Weights of a small transformer language model: learned positions.
Each number is 128 + 24 x the weight over its row's rms, rounded and kept within 0 to 255. Layers, rows and columns count from 0. Numbers have three digits each. The size before them is the row's rms in percent of the matrix's.

# k: layer 6 attention key, 960x640, rms 0.0217, rows 109-127, columns 0-159
# q: layer 6 attention query, 960x640, rms 0.0217, rows 110-127, columns 0-159
# v: layer 6 attention value, 960x640, rms 0.0217, rows 64-87, columns 0-159
# o: layer 6 attention output (transposed), 960x640, rms 0.0269, rows 64-87, columns 0-159
k109 112:105135113125148073125149170150082097141142105166125117160158162110114118132107129151161100066137125115141119151120126141135149119161170156113121117125135120120111109181121108165146144111179121115171129132140139101131096094124128143148166131140145141117149122095138103131077101114131115145169141095125128165124128132106141129112127119095097111111152118122150144160087118145115157147135137104107128135139134128137131120126101136114092108095143105112169162100131109123139151104080130
q110 122:141071131147121093138089132119150141120127124087115136163127120102167150172166144122131098113150123180158092121120107118105120147139132124114124084133164161134181138138119115148114111150109124158101104135124117161083145073107131120163121147141120094101123125195164077171093158124128105137143094131140142143135107138142071173148103156121143147101117130109134148105164120163108135113134128115113105119167166156114113137099120128137124134170156110168147142160132044125101176135117110
k110 114:166109164149134122101152107194148145119107148133128172168105110121145136153118124165165121118127119121125098098129137118134146103127155103158113050153156127123172130102160133138121073140149140143105113146114096116113149150141123145119144157136132090147128112148114173175147135148118118133151092149146118131150064111121112118134181169103173155075091083105139128116160086134114136107133073125088121142134131120116125159116160117106088131141125111146136103159140126161130147126083119
q111 123:163118152142119079145126110124155154112141138122154159111084133109116146128163092137125126126152097135130132113125147114132099106088126136158119093118136110127146107110126136146179156123136131142119153143183141133119147128111155127133120151159114158092113138116112117112132181152099118108135145138150157142135128144166080124174111115126085112136131107149171119150110105121122148176094105092141126140157124153128138156114163123154122097115103149110128159074149128121154101135102087
k111 115:152131110126128124152126114119186148124170104180120142140113138157117159143135119154178148097106139156121102159125135120106097087177109158127129152089129148142115107139134131107170139149157123146095148106107134125170124148125143164102122123116121135189150161113064134110109088106120132120114101109121131092146104093136107147125128133100169139117088145151089112069114117144082120131113132111107132121117111154102147104145152133105125141130131168159104129126142168157093150130151124
q112 113:100146128075164116098107170120114120143142121092101157140154084132131110140089151102173115155095136103117098148130114139181145121125134097136095118133152128163135108155123132119123108152125132108077132094110128157129130131136140118110136079131154086136154129118146153132150125145101112104156165133128106149146148132106114131142117182153116068106142121085089127115137097096133160105162173131132143110079125082142101158157158131159115177105141138128100133149099160112159147091123154
k112 109:162121151077122126104133153100139137110111146102133156072110111153156135143142137103164129115122081164158076140115120122145133117134138125134081129114100134119085138137146146118110129141109138113123130094130134167112101139088144092152099067134110074149102086111127117099121157158093130090105156146136106100155155112104076101138059169143140112141138146101123112143123127092119098134130150124123114161119079115118096142177104129136159148086138135160099153098137137100110126113114143
q113 124:106125115119141125154105098158153125141130159144121140126139152128082119117194122120161191132143144102119118123092155138093142108130125126114155137130169138125071150117124128127162178091155116119143136120122127113178114134135192113086129116123167146119143142156124159138153101152173162099114165102165100146141154126143157127070154102170106120144085143136133127139115135161137167125139111111117127142140156108162096099134126123127119090090139117176151111124107138152104116117136090
k113 112:113104106136136137144118123130151130105129089146103084126112112161139105126129102189124127098132137137147128105104145112113117133114144092115134165101142098109117118120143117124160114142115142107123144108148121116165111131080121135130159125130130184126120102111126149116136141140125160117104099145161158105136169121130169097101150119174106184148129141150134138120138154161077155153133100182118125199109138132148134149094163136110147141098132167134153113125103154122147158128139056
q114 121:156118130175127157119126146140165085167097165112092107124146169131105130154139131098145133129116109132135107098135114150097158122118146143111139144138152130068110123121116175143114134125138126108092158126127124182101114161094060115127138136140156113099100151155099101142152145116116095097103129134116113101159176111122134140130112148098133160127101171164138092138133155148096154154159132098143115119134106133133097161119110117144142088113151162174094118122066099114116102151116099
k114 117:160085142139099086153083116107158098138147141146112108139132132132100133153104115120114153098197072133130114163140105084123154142131154163124125146128088158099155139149104173107105168128143127117122129159125135125107114102094113134128105152134143137125116151145115150187145143143139091124108136135133110105139165098103152087133137133085113118170163123166113124112149130101085160128145114068139142151141143132093110102139131102138149104124181153129114110140139148106131133101177156
q115 120:094167154158147102104077152152137111094108137141164169123169113131136175137112078114164117175128108136130124148121138147171145139158175074153156106153167160138101114136136117110135100151089117105116124186131112133137113139140121157121089130134117138139137134096113128128093131138136093097123137206117128114139139124116101150144114140106107052100138108144084122146148165098161148130158105143121160104143137126142084134137123145179106148149082111107184168114127149141129124098090110
k115 110:115133152123128115117120110150172124121123136108153164126126141135122170122134123146120129155131138110163153089140125125139140152176137078130111140116136151149121122136110144140157168128118134100150119126142141098125158124131132135076112150140112133177168119144111132122097108141094130126128150148131132117134137087088157116168093162087145099125139101127120140112139150145106128075111133097105126117132130102109160146113104139158127141140162116120148120086098157088105166139135171
q116 111:156136111130064141086120112152133138112147136135141123112141147119106191087125155088123115120114139105087174068132169174110132088098111132085116125165114150127155145136074164118134136159135136118117121104160150137145183162124156117138071099141113076150150113137157157149097140124136119121140121143149167125131135106150101117140128107160110098088148139135108120070105126097122153136157129147104096139096160139152113135118109142129163149130128138071146118107147161109111124117109126
k116 106:088095158156088120092161123168120148132133102128114079145135116146077124112125128143117101120087142106117128072141114165120152134116109121071155085151089126141141164175092145131123145134102104117144135113186123154088137159141137148138069081117119101144110096144194158143096149119111126119108144133095146123134150159084116157105096139118102145098158121103157165098138131083115148125106168153111085147072118164137113164163132184155103121112120157172086143086114170154106095102150161
q117 114:127133101131086120119123102090145094105127144112130113123087118139126154144134141173096139110141153081114121133101112115119146153095160122168151181134140139118154148138090090147135118131139143129136113080129144119099124129103138130147159109131127164094140147129112125137113163090153098129161114092143094122131121086135131150108110128114158135092110114148170161118133152159132107193126114144168139149152100170125144127154106152115119081121160131102097121148165127150144156102127120
k117 106:083100107133181127113141139104156131148108108126174135148143136167115116113086123129114130116128145092147126140147108154133121127125156137102096138108135145119145109139124096189161112161105123138120133147136082153162141100137139131157107146142153138165129107145143165179151097100142059144160142112098099115117162130165130125136095124131145143162109152088108141083098109113131134140129106091088147117143131184150123117074141122108138126129112139118122128079094103119145137129147135
q118 111:110128097143170163097095108142114131156101128125162140142138128106114121100105097105076112134145150158100118173054159129136185136111139119151167107140098139145086107105094123143096130135104130147142131143129148115143139137193120145127117087140153122122118131149138117140100134156129138143156115117148128148127157159110143122146100096151138106090110114127118125121129104088141125113134112151102129128125120190158113082130152149082110134120149111105116125089148142129135103131131144
k118 106:135143122150122153096142096138114167158133122109107102149110139139156088120161089142119055116116125141127072113105173116142118122118098126123158129113132170107101139148115146123088118117142150112124179149137160131130121116157108133105144133140161135124096132129130094183151104155148136170131152125086136135088150150125146124160099159183132114118086121125106134095128140131112126139130122127144139121097086139141133117136096101131117176135129100120151140113121139146162105133128161
q119 111:134146176198171148143091110173134086142088087131133119123110139122116111125140152124117102158115154075138136132164112143121100130139139143112099136144121064117100135123111096137132154160168138099140130139116120121147146130121115096111128123095138080106125134113161132171132173158121080132111121115131160148107115138129109085128143140101126165122150149164151148087125115072143123135126064110096107124127118105153105152154121147153150148119115110196161123118181151118119161139189157
k119 108:159119084108141138125127141147148083115077128153106170138096120130161137164139136166123099118112115133155114180141108112132107116119113128083065127157076128097112146139101109154139147173161136139137108109129134136123124122151115160102110134109086143128133087118146153128124139116142118139100146148176106087142135148152070042167117131119059182113104123179151134102164104103114087100155130157096133117111115150116107116089143091180170151154118105158125120133121154167082131095155142
q120 119:099087112143123154121054127140161136097119137151153127088131128143189109148135129156144111155097172097134116124109155136133130105100117121153109139148108144092129140131143142103128158117108128145118132126115149104094081152148150155152149097114111135156115129125160143132135167137092102129164142108131119110123142146090124065068140099129120176146163132134140076110119134102131086131083139135129124138108129151155083061130124136167096143106148130169131158099150075142105116134151162
k120 116:118133140151152127127101113144147129099146134117108121111094080123141159112193160109102167150106136119124110118137138165121142138109132122132166140104109111111127144114153128136084129117119138147078182156170134111140150134148170145089097129148096141095137123153140164123136117092123128116139141156122156125114149146165115055110092109138177129157118148129121133103107138125179159070149146141129127136125140142138120090132090144145130138097171069166121120073131138128125124151151093
q121 117:136123089128178115127180107120107163123110129175124168103126122154124155120105109147187128131120150108169152144114141173147122113100099126164146130121117103163137152134099142155137077098180088117143108160110135113133136149106151074118124108117159098156146134159108159112148123137161128095115121114108078153087109115104130100128072155113144120150122148110144134112090109118158142159113131091168133095146159161130155126134105147141172138137103106119126111105157098151160103143110131
k121 112:122107137119118086133164128122163117158083125168154136117118123159134105130093135145182114083140134130102161116111141128111070096108111104140138164144139123130147179110119139126079085110153154160149100129123137135104106166098140090139132107125133121130146124155112105064108151106156134133166117141072082138120160126136114143109098120079135151142101138140157110135124095118109160150133131139138143119122109106158125134141120107130125130124153108141110154134096167105105138128127138
q122 113:090119136115125108102171122171113173132153134095145144122118094113096161122165118160122150142110110103153138120106130154157111082061122084119144074170120091076130099108111156086135158142120157125081123177127100123102114139143103142099085112132132118114130131121130138092153148152097114162142129110116147146086139131156132124143154137088154111113154133144148153127143179174216103112128139102153142150176118117136182164097105106099138069106113166166105171129153142116153158179110113
k122 114:104151122134115137121148151148211136136130093116098132066137126075115152168102127136160166123166106188144148145091163114134138128141111168125161090143125102129145093150131132145129085180083127103112133168107140092134127153114120126114073110149130111155156109104129120086110094142122152089126115137141142126140149122091133179116089111125121110120122144180148125148115111147151156128154126136156155133103121167113146135134091116124114157091130146137173112127129115137147087113128134
q123 121:111105090070081131129084114127123102111127105120113102082142121137140107172133121144148148084133166124140142135139087118094130128101164104152147157113114090129181123096110086099130099109107135160131114117089154184106131096107109142159121124096126152149084161107129102147140122100123122130150115135113100148097136113131146148114116113132175164141182113166136137142113137131150114101143092151092095089132111140159152167107142149139108156133097150176080116153100154165134132116154103
k123 114:160079128134140085118114127159129102145124091123153107096140115140156135144089145069138161134118096171149092126101137078115144084117140183135139126108127135139166117141133096118148117161163105120144160146116093112139111113107105137083162131087130137132121123091171102082134129135138121151140123118154101161130140160130121109123120094151106121132148117128138151165133140126127161116111120157140114118134081116097097103127116155141125110142157156181108129104106121139142114121148145
q124 121:121136105100055139118124135138148113119105119117110132130135126094152135106088122104101089122163080121133106154100135152136095104161078153096173087138110107124133170088155137096141173147095140154149120139193163105092157117139160120070109101122163123169084135090112128125140109137137127117081140137129089112134156142125132111110132142134142088139117107143112133125148124135170059147104119128119123170115140128153155138130111114104121131154144090106126133132145143077130113116143139
k124 117:106144118158092151165141109136107107103145104112110108082138136144132121162088143170114136093085117101104133141136079153125128144120149097161155079108123162168119178115135117121117156129079125145144101109161084087149128147115200144134127110136136129149124133179131109120136132141107110101090084111148143118168116117124121139145118161112122140112116101142110149153129126130173082096148132144120121162093149118168135126115132117095100110115137176102135118125118202163100087108086113
q125 122:129170113152150132131110134134148133140115118078126131108116081131106164100110146091127128123114113126088081137083136092137130100140138146113161128099104118128094133137108155141167130125135137159159101136084088066126137115130166140102105124116136143158087089106136158139072079112111137105119110121082150130108134134083098127162108134143120078119094168140149107134136139092165124081156117164185115187121150077119141130133105134138097129141151093102154088123132100152125146120105149
k125 111:101112113145082146136117114129146149121098140117149114129143069110131134140152137117128082143146126128102136087099110153150158132124124156100144119123129121115092089083121157111108151113142141163112106120140139152115132159123149112108117063170192151155180129141145153160150100103146091117132121090102152141128124127196098143130129098113107132162104095167144161107144161127122108103124107123165085113132122129163134107101148133117112132150154111089150127131102144132128175185111117
q126 114:172129170139096124117104111133131133096101105096116146104095103146107099172138121089107131111137127143128132138112127147134096095103060144113126112161106104129133122152151107127128211096094169127137159131103120115111117088094167141113119098151124140103137100146163108164152136133115149127153157102089135090096128131148147145129134123128113097121152122110151101106158108091119122115100129147136138135095123105157127150183157169130167140141120096099122105126135156174114139126141113
k126 108:153133120107093139085142101151159147112184152097099153128128139122144130117149139107149106131083113174108146157160108100116109114143059134091168104122137121116154126143171114160152144123101150138122168171103123106112117145099151121113098132124128120141127131149125140150128142145130114116137126079118113119117126134154151156129127099144125142097134102118195109101131126099158125093093150135121138102153140106130145126104153132161115122144149133120111173203094111186104104153175110
q127 116:159118129132174126112094150118144165131125120132147133115096129166111139109125163146122131152145117129104079127158111151133104141181070144133104134116119133162153131152110114165124126119118163122192132195135118111101142111194145147140126125109111178148131063119105146113083119119138179107126140133114105092078141138132126168100140121125111101114148181129152136115171127077126140117102110085122129155112156120144130140157125152119115122138125137120124111144132141164117125121176146
k127 112:113121123088118089130154142093116166148122131172149123135121170176108105117134163108142147146088111123125131121137126127143095143116130111098130138118173109110136131170122152117140164136179146121154141117138135149181094142137133136120170103123157109104118093136124170101117071151126106124110112111145143129115141160114123116164158140142149115138075154158120138096108158130123138154089110090107162151103119143113154108133093133111122084108127138140166128116114147150103112108125092
v64 131:130115108153182105197109178082097146114147116134106142098156118108117107149122124160124076112130117136130129134157120105106043115113120141134149143134164168137119144110141139115140102122151110126157138171123128122093154103151142117121130103152130069136099137119128169143131197139122093120141142141117099128113126080116102109090126133124109130174145128105130151169163116116131128111157179120113155126147093143136116119118099144125127116095144155130133136094138115118100138159126112
o64 113:136171125122087128157085131121108117128119102130134128143132148128124127136098159134163140099125131129157155155143157104138170140124140108141113120151127142137140129144115151150110144146133091137097075177112158150057148090167185104147133131107130165149144146141178107111123128133098145103147131136116124124157099154149131120186124125073140170102097168170080147110118150145147141136139123157132116110143152098110175150135130106116134110136137098138120151120111115116145103115111150
v65 148:127126075145144134103157115147098130148164117102081165125117138109129143134118099145140082126175088142133109116097085151151098135096171098116131113102111116166122174098167112119134104150113125183148120105148148078134125143125103159159164078122120121121091120153156102176130118126121106108098092108156161083134089141154162118094137113133184117095116115127146180139133128129152106096113140121163150092129147132113160102127136126119114146175143121142097132099162121169158100125137145
o65 120:153118120129119135118152114095089116137119100150163115128162125157125105103110112142152124127153102150120129124120128123143127155134151144089165140158146120123087097141100087106130158124181135105174147090105131088104113169130123091137080150119134122138106148196122146117141146136156109155134145132132148148143115132150158145161143133129126106147107161124154086092110151116110118169135123161139114154123127134097147123125165123129143138108088123116085182155132138162137153120135112
v66 128:074083113151122147133086099079125173134092102123158120150105112135145163148127154153103142156157135094098135115119156116156125128148136125101132098101114122098153107089112119127183129146126132125163137121157126109122106139140145105111098129158118142087150158163104131130151154095129136116147106111146110139093127133111111156086133127144162134126073111093079133092108104117105126124150141143169165138075136066174106150170140132127134120157154155154118072138167160136154128152077132
o66 113:138108148064169132138119127201129120134134107144145105121125159115121108130166127132109094123160157108131109161143157151126114112151134102115146158075114114134147164113108115070118111169143111121136173153110115135149127110118139129129109114067142148133059099144117117118065103141116144102164130092148116123140140127154102144129114137140103134119105145097140168102109157103157119116102128089101101097119143134149121120116122132142092176166169142122142152117125104112097134111181121
v67 125:157130116104130119154147108138133121113108161166132106105127118160143103107106137088106145157164113135146181135164162150201123142131073079106125109159121085129147148149148109139135119090116158148057095087100137097198137119135106116120168144108129158102119108143153161146153111095151161123109130098144121142119130150128162078099131078144126178116158132097115134117096143120129160098105156139110101110122145160111101117147129099112153107117121100122146116127142104106142145104129119
o67 111:140138138144082101127095143135093083143113117109105116146137154119108154088114146120147117166166102094091099143150137126112155147121127105106116145148126153093070154145081122123145134135124111092150106127076118125105094160142126163136150107110093112083171105116139157161102117119113155105097154142135130118146129106131131163108146143158120122150117112144075102152163138098137126143126129085153136181112171130122089103107102155140118127123125160166050101152143173143121124112103111
v68 136:109081160154104130142133128131174136102107103110158140120131123105134132132141123148128123137112136101157151100171138115123104114143071152187148114120136164103100132126157094114107103135160121092122154155103147093118114131137107117135119140120149117089142161171141123117142131141152113155101146117125104177148108153099130159113099152152134158136121118125181123125119125127110171130226128094150120100095130080106095120171140157144138106050155137107099154121172128118117122140144108
o68 118:131103102152124116118107144192108100117123138092098114114149107135134131096101093079112126095096100131148109108131088124124150133118142142120127162159171097158157109093110144079140122135132141088123082102142142155121118130159159132095056116147174133137105149130120113107071109157125116160100124148103153126133149155113128135114171122132134165159107183099119140131125103148122127125157151102123127100116114169129112091093108134083141133118130140132154098149127131146117150137114139
v69 139:136170170118100155096120113094118129148135173097110115112134131100112120128147123146117109102081134130148146083105124162118072134148109119073099138116160125120156148152148103139121171137136112143147126136148145133107105126134138132115162079155141095127122127119139136127117125087133129098117180101118172125137103082150124135091123129100135142082112141062141136186105120146141143177113093144052151115088129132121087157118168123095141158092118119136128135140136134110109164122095090
o69 123:123137102106122119103119123138130142176087113148112140135138167120069118133130142144123116152125082103129125112105173117138137146140153139159125128158148119151148137101118140141102123137109109130121125131126124092188089196078138113151099123135164146118153145123105173148166167108162104150143126159123103137147164070145173144134183100094172093098121105091138098115097122172132149106137129145147153084160117102159098127118114155090126140136104113102133121098118123128099106151130157
v70 126:107119168107164121131151134072099151119118106156123108173159114168106110115130138132129127113141147105141150112147128105154081104134106139137161134154189131139094106122144100128116130132094130104109159127175155132099092109139135127141139132126145142150147122127152128097119162142088141147121116124097157064106153179114096130118150104151112129118119121134145121129124114122121137152142158156150162128142068106156165109111135138127141142202167105105139105160171068133139143130136105
o70 115:140114107129091127121129132086149147178122109109102116155139151124115101098127102145073099120122107152117123124151139182131141109103092088124144122072124166125151146162124111110133118112128121120150139129119150122122110143114128145120078140126094110116109140130145115112110113078135093151149154132113161120106095121106100137159114129116142122156147136167128176104108141116098143121109143142125076125085148129157129139155155094115128111117107051099139141091093102148187103133082176
v71 134:092108170140133106130156114149130129123136120139085123118147139150094130134106118140116135067087119118133139133181133136147113166094146151143095121148152144143119123093138107146146098099119107102152131155101038150097154152142112139137115127109147134119141141157091158144162117124131117116130095152083109126121155171114119152082140139172123149129130125138103135097121122130146112143144109161147143118090094132153147122145144143153151128096142109128163142111134095103156113135173147
o71 114:093130091127104191144128127143142135096142146120157108142084143152126119113131159124129136141141138105141111121175153123148140109099105162131128151107080163112085188150134135110116134084130140101129148132175155116145122164100175125127093123124085093106158136132142082148098125130061094181153140131113120171093154126171104144113133124141142129132116113123147144131124142112121114139139146126146134176115112123129154128148101069099126130104107153114109145162169107117145105108084133
v72 131:114122144131121116151156141111164148167140151128127125097084120106121127136107140117096148103110127153086121128124127142164117098114077097137144158148138121133101145157141182147114123130173166091153181101123103163124146158131128080134100104121149131125120151126173121167131171165133151135140129113132101159129110163125128118145103133120137145091119118069137123104084147097096143168159142098158166151187127159127126136137163144130093120140162132132139122145112155101111166130113142
o72 116:108099083120114162145095124153133120103126126091078123139146099153111098142173055129124095111077123102142127086145140118121117136122136125104122101136141146133130171133133114138109141133125110108136175122108200123113142134119178149112114123144112167121095092133102153135130110154146151121145139162093151128134160152128165102123128133119160148136131121151094132159160176132125118092118179175102117118136121119132143090082129129125155091166147148136149111154135090093132133124164127
v73 133:136136133133105109118177121099100125121130166146125127142126135115137150126135076123151089102102135147096116097117127130129119137101151123139135090111138139135148132131154131138145137144136092146105118124158169144095113132130117131113130153113115098150132091146128118067095128155135116102148148124142104119099134153159135136125157169114147126107137142178129153125149140146084146108130135171135138146109153143150133162124138155094135134115182192153150109095144112165113130172147099
o73 111:142133108121144155143105120132116176182144095100120174155123090139146103119098153151111139108128118111132122126129117162129157097137140142107151113131156088164118134122180127130125095133130122121134129125121078113168149121105131150135116140161124115118106136147144117121130168105141199153106182113105138142147093074141117115128137142136144116148142074161109127157122094150113146126139134099103108133083138066174136152149146119135117159110115099130129118134094197125115136096115110
v74 133:169148119126125139112100133132074121113113126126157154109091122151166134096127128154134084133158135132091156146161138101109128154122168130160095114139127113109135160178126150117144102080165187152125131109119155189116121136111121154116105136125138099116116107136159111114104163110135138160138126125123153114119128117130133118175129133178124137169116161124156079141155146134121107101113091116131169166120108103128145127150110140107126143129139163120170102060165115089143076154106082
o74 115:136080143107110123171131121131149144114091098122127083131137138097100111169103107169132139125123134149106130114113153139126097116124138138156143115096143155107082091120142143128096124082181074147125106108162119102116140136104127131146149147144152117162113111113098078126118131081140068125139169099141124140111113105098091107186145128137156106160109131147126147148157158185124159133117127149126093129092134149113082132112108151133096191151104149141109107098119103122158145141120115
v75 136:128110149159122128173148141106139106144106127162145101093139161169146096130116142105134136133112130118101051147146123144154095169163136101102139105156138126136123126111119136153110135113101154116147152131119084147144147128108136091158162078108162124131118132136152120104114138123122160112096112144091144100107169096136150134118160118125131133157099100115124111080117144058151133123124167136150139117127133133126073122112164114140124126113152154164147135122125127126097157162087122
o75 119:114100106117148147162095129124101134111103099135121146125132137146105135142155116116131145083134086087125170128146130124109129117173150152149150124117137147150125121114153110191109138141091118144132111119128146101075124134105140106105100090124131124104127117133121060129124113125118098149138153063129108127132071139095159109106093113128096159111105123124149140110143144140120117144143112148151113093146143150072122115156096118137122080110154107128145099091171094164138156120121149
v76 128:103143131117152073105111091108163151101125152119142155125104148109108127115115129150080110148138144126119143108145183124119154133111118118094111096123108130124151163139119122122139163166145114145137111149111135160116119185091167140108116085071113142103131141104132129160131110147113110128143117126121088124157180131155121130151147110140120134107080120103116120125095100134106105097118155094139150090132151132164115124173134118171176136124124082166117156130149124178106077120148109
o76 112:154114145100121117104155117117133130123135135066092156179157124166129144149128142110139141136094113113124073143134114120119134143114156129134141167122144124167126120149128181140114116124179099163124157137172110124087098132124170111154144111120152120127119100174142110132135127158128102134096105107113087140126138130109152131150153141172132075102122131106154185117125113097153113096147109125114112131161154113094098141105148142118137129121122112167134109149112134109118108101118170
v77 125:105132166103116098130123099133163163127147135073124151129108112116079179109160118102127127150129151111120144141102128147126104162147161116152140124106099118130141100145145184090147172111149137155113163105160109142101105121117122151121097149156134133118137118145150132116151137152168132111154095137124112158141136120107133114115098112137158113125108091129122136178094137096115173109147111109099150144144111111129103149125136121156112063087097168102131109157152106133103127091117103
o77 115:105148129153161157142154145089126140103112111142135087105156136139142133123113107168138134119134163154100116155156101140164103164158167088127100122174126137170133106113138105082115134120085151080149140144130141165149120126146135133120129117109124093132137141134130127118094105135112117147138167157105170120134197157137122131123153155126127062097154147174138153141113120172134162097122136111133133138170177137120147101145074150099111151188099123107193120130143205161141138136152125
v78 132:102147151119153155165173155098115139090103117136106083129117110116121150151137131139180154132119121204108132153134116124113150138079161164138136146118134136110117096109125145168110146135128171103111128159130096121120117131138148156154139108144117070096118099080136156158137175114125107153096108098123141137133136181075105084144137135127118131118134121077154111159131099134130121136102134176114118133116111129165128155130135109119161148076081120115185163133126117142113142107126152
o78 114:118109138105080109131116110102160118166160127175152107147125145118116083118162175151153100143137098116168124130121142137091104166167086107084103128132100109110170156123157109104108117129124115164121119150146162113122150137150128131119140176114135128131150139137152110141131114120117094163135120158110107095133123131156098100120139139135109107113099140145132126112159121144158108173133134138146097131126128133133138107121134101110108129170143123113096130150180142130091099126107121
v79 131:112155106143104134166135104121113126084110115159164159091167112177148107091137149149136148150163172138119105097151141123113111123141137125131149139149144100145146112127162148138131111128155154099098135155164096097101090106154213134122128145108150165132133090112145144114122113103142122127100091140127118169162060149114113127146123135132095111161140116127073133091168146117142167145150085163160155123145138151111110111157113145144177092156137114133123148146095156119127121152140113
o79 114:123118108109116115155122126145146135131115114099138114153126112130141125111186144145116092154113158088149151142132142146104192124170147126106099144141144141135125117121121143097153132122123148136120125113108133138111121123130105095082145129138121168146111152130126086148119172132158115086159100140096056120161119169139132104113118151115142124147126111117120156103133148122106117116120144115142113135124108145106143131142096090115145145125127177098122106158144131119113106130103076
v80 134:094163120126131108134182190122126160142133137124076162165151117114167091126099120124140119126151152178116114147175086153125105133126108122116093100117098105078128107064132123137104148126129178122114084164066137121138147108130149132103128130116101110151106140092110137103110134109154090130134122135119109115138171121142114118121121143158113143101157153113135115085146090128092102106195163123112100100099127116145133130136129100115118120140098153119138117119096154155109074166163102
o80 112:133123147161121128170149064146165109095143102136184126128090157079118146123113138119114130145116167092096138168115128139115129182132088118107116097145139128137122096098127134090143127111138131138115146141129092128105097141063124095095148126116120140147134119127154086100122126129114114101141150129132090155099145126132101140117118139128146153139122129160181178114127125130173105119135091137108122127132152085118151129132132113102149106128092141117096133133128120128140126114153096
v81 138:152156113142163134147148126148117100154103127127124110138144123094132121172112149136152160137096092113126130121154072141152112123112110144132111113123107087093133152168140111152155122130103088138137147110129156152102136119072152137104147154077133118173140147136124107137090145150139131167121116152120126133100133145099145110168076144134077140149151178148154147167133105122128130134135113138158128170175143143147141103136120148098121097155138090125155146128107159133142148134125090
o81 118:110117142151122126172114101152134098120124145123141107135096123080168163168106141145094097127179146145134107149137158125122122121164112171131147137163147134101149099070131125110142120148126117123098148098154199099119117137151103142187099158141094127103171153129132159147116112101110135125116148115143165101131123155142101089105130115134139116126150113128079116149140149090119145137134170161083118100134112146108112139097141098132182104096120165153139153103084117156113132136112144
v82 142:138114141134068102136120152073116143138194140156156100120154185143116096171113104136116131169117104144127138130138160137117170089122114151124150104155117171130144109135119126101159087180144107142156140116124145148136151090141102075136113104137098118126109157152077190105102107161149139105145156139107113161148118114095139122130099144144138152130137150147144142134149141137163135128179132106130164136126115116105169135109135126120113126182151163141111093105115158143141134160086152
o82 123:093089175103144167146154146133108114096120104137142184148125126097141138131107139136137106132124107105140105150127121107170110105092143125121145110109142126171108150093132112106103149135085130121091148137141089114120090105120158123101136119134196084110129135089145111111139165107108120136126139108145098112107132119129149158113163166091147132177126156110090130103143176127093123121101145157152162113113140122174010155110145082131102142133097109134174137134125112103085151104107176
v83 149:093136140112110138121212147149135131115115101115124140113149110090135127125158121174165141161149133119101120146100081122129157119156137155119121103088116139127115149129132148142138104135147125136124086098140149162130133113111141102171120102132096125125126122174117170141106137137153197128176157150140103149113116151122152123130115114140148169108134096101140131125133145161089118163168131103103132115098137134145180117127136101077166155139133115130128141118108123136111148107165178
o83 120:140116154134104158162152133115143133101128139139142101123182077109110153131144141149164094121135135104166159185119124146148179071099116113120160145126103148133126123143145160083148116108163114144106138135144092108151109140114133118115133139130139113106134134103119145132145090124134120108110114115125110148087110144116117134141112110134113136134109148138148137142162089129141144131130158089105132174185113164134105142157116162160157100152151199112097121110131157109127115181115132
v84 126:149103143144160097163087102146138123114165122125087136122119139105112148133136157159110088118130085123126141117156138095084127098101099115147120069116140125136081119132125118123124112103152165126184146142101118158152148129125113102167119129132129121122173098120116109091109167132110139142155085107102122103122111107143154114108153136122090140098091130154139136145117180127133117139107130123179200115114150168127144119107163116120117111118181139111153103106143104104131129118132102
o84 113:130120114105121108119153153133123117161103135054098126138118136115106149147157098075108164139140119088135121145147153117129159115078123135134092092110145109128101115148099107121143151114162076124088131082146170118175114113137138153151125122135085114115112124135108116140120128085105117121124157111149123118122095133112131135168110108156151127110138123125091133109124093164155134100155123177134100124144119113123142140145181133136111113132147140151099086158147139127121141128096130
v85 138:087156124114172114090090123118136140136142100147137121115111135167132113150123116144107101159122104122150129145161125104136136100146142152116098116116096100102127128096086128099097106145092140154108132125106161146126091169140122121095132138103138127109167124118145095114168111104088123123113110107117165123147108137141097133096175160107123148131103148112152168130105089119150158122110139155095096109141100151139148087145123116116139132127131096120128095084132113149151108155104110
o85 113:136111105150111137124117152172112132095131129128103142175104147095153146135169130123124110143106128126083132133148095183134099123094093142162142107149122127137113125148144140157158157158119088133124096156114141134127124110160126177121101107135136114123118120095153144146083132075130073102116119147116090154136102145095109088127155122146204107130110146174112103094132108080122099134116130124149162141120152105130152121142106143120087128092122098123106108144149122138111176125144138
v86 125:134127128132135149101150118168112150089181123125115104094119157094151160054167152133086159124100103106102145149126143120120129146136132106114128133104080124126144137094134148141117115103127141132114142103120101118124103143129106133150089136138116118165155106174134141112150165138119140156119114148099104138102091136134132124101168139113137169091158121105073110145133141141144155111169122115125112094138146131122100137141081171114120102141159127119094128121139158120173114128130134
o86 110:204150110139135137117149110115140159123138125139112147139093134157140137175179128123140102122132113110162104143119117136128112151113136111136120148134106154148088097119156132152192166131117148096125122108148139107128154083157088120110121103177130111088121183144154145111104126122116099079158143133108152102062145139129130167162139164113114141125090118153131121130165126151096112119113143085135122118153143141136175093118130085093169145145088128118105122176154164102114105153159147
v87 130:100095129145163142146110100159115130187108148146144147086149175133149144115119127138139128166152115134108157079140122159121106114094112120141097158112146143122128174090116115127116125127097121121164142160092103135136139104100162110138134092144144095148142140148142144106126134135111113139133117155109149083155118147106135141122123181140123104165109128117118100090120116153115141110140117152180135137112135086089091148158136127145141126141159140139135144153119104140123136144114093
o87 115:126114116115141126145119123126113146092088087116129157155122122091095036119120124098139099119109134111125089127126160122092142114134088130157155113111166084153129167123125136154119107130145146149131120062092109130144129168105110121143128096126141128132105135133112117161116092089141142129136090099128143130146161102139108065123124081163174151144148081125130162128140127118085114139116107121144104115096104117158119165130175103130121145110098136097111097104145121128141136160097132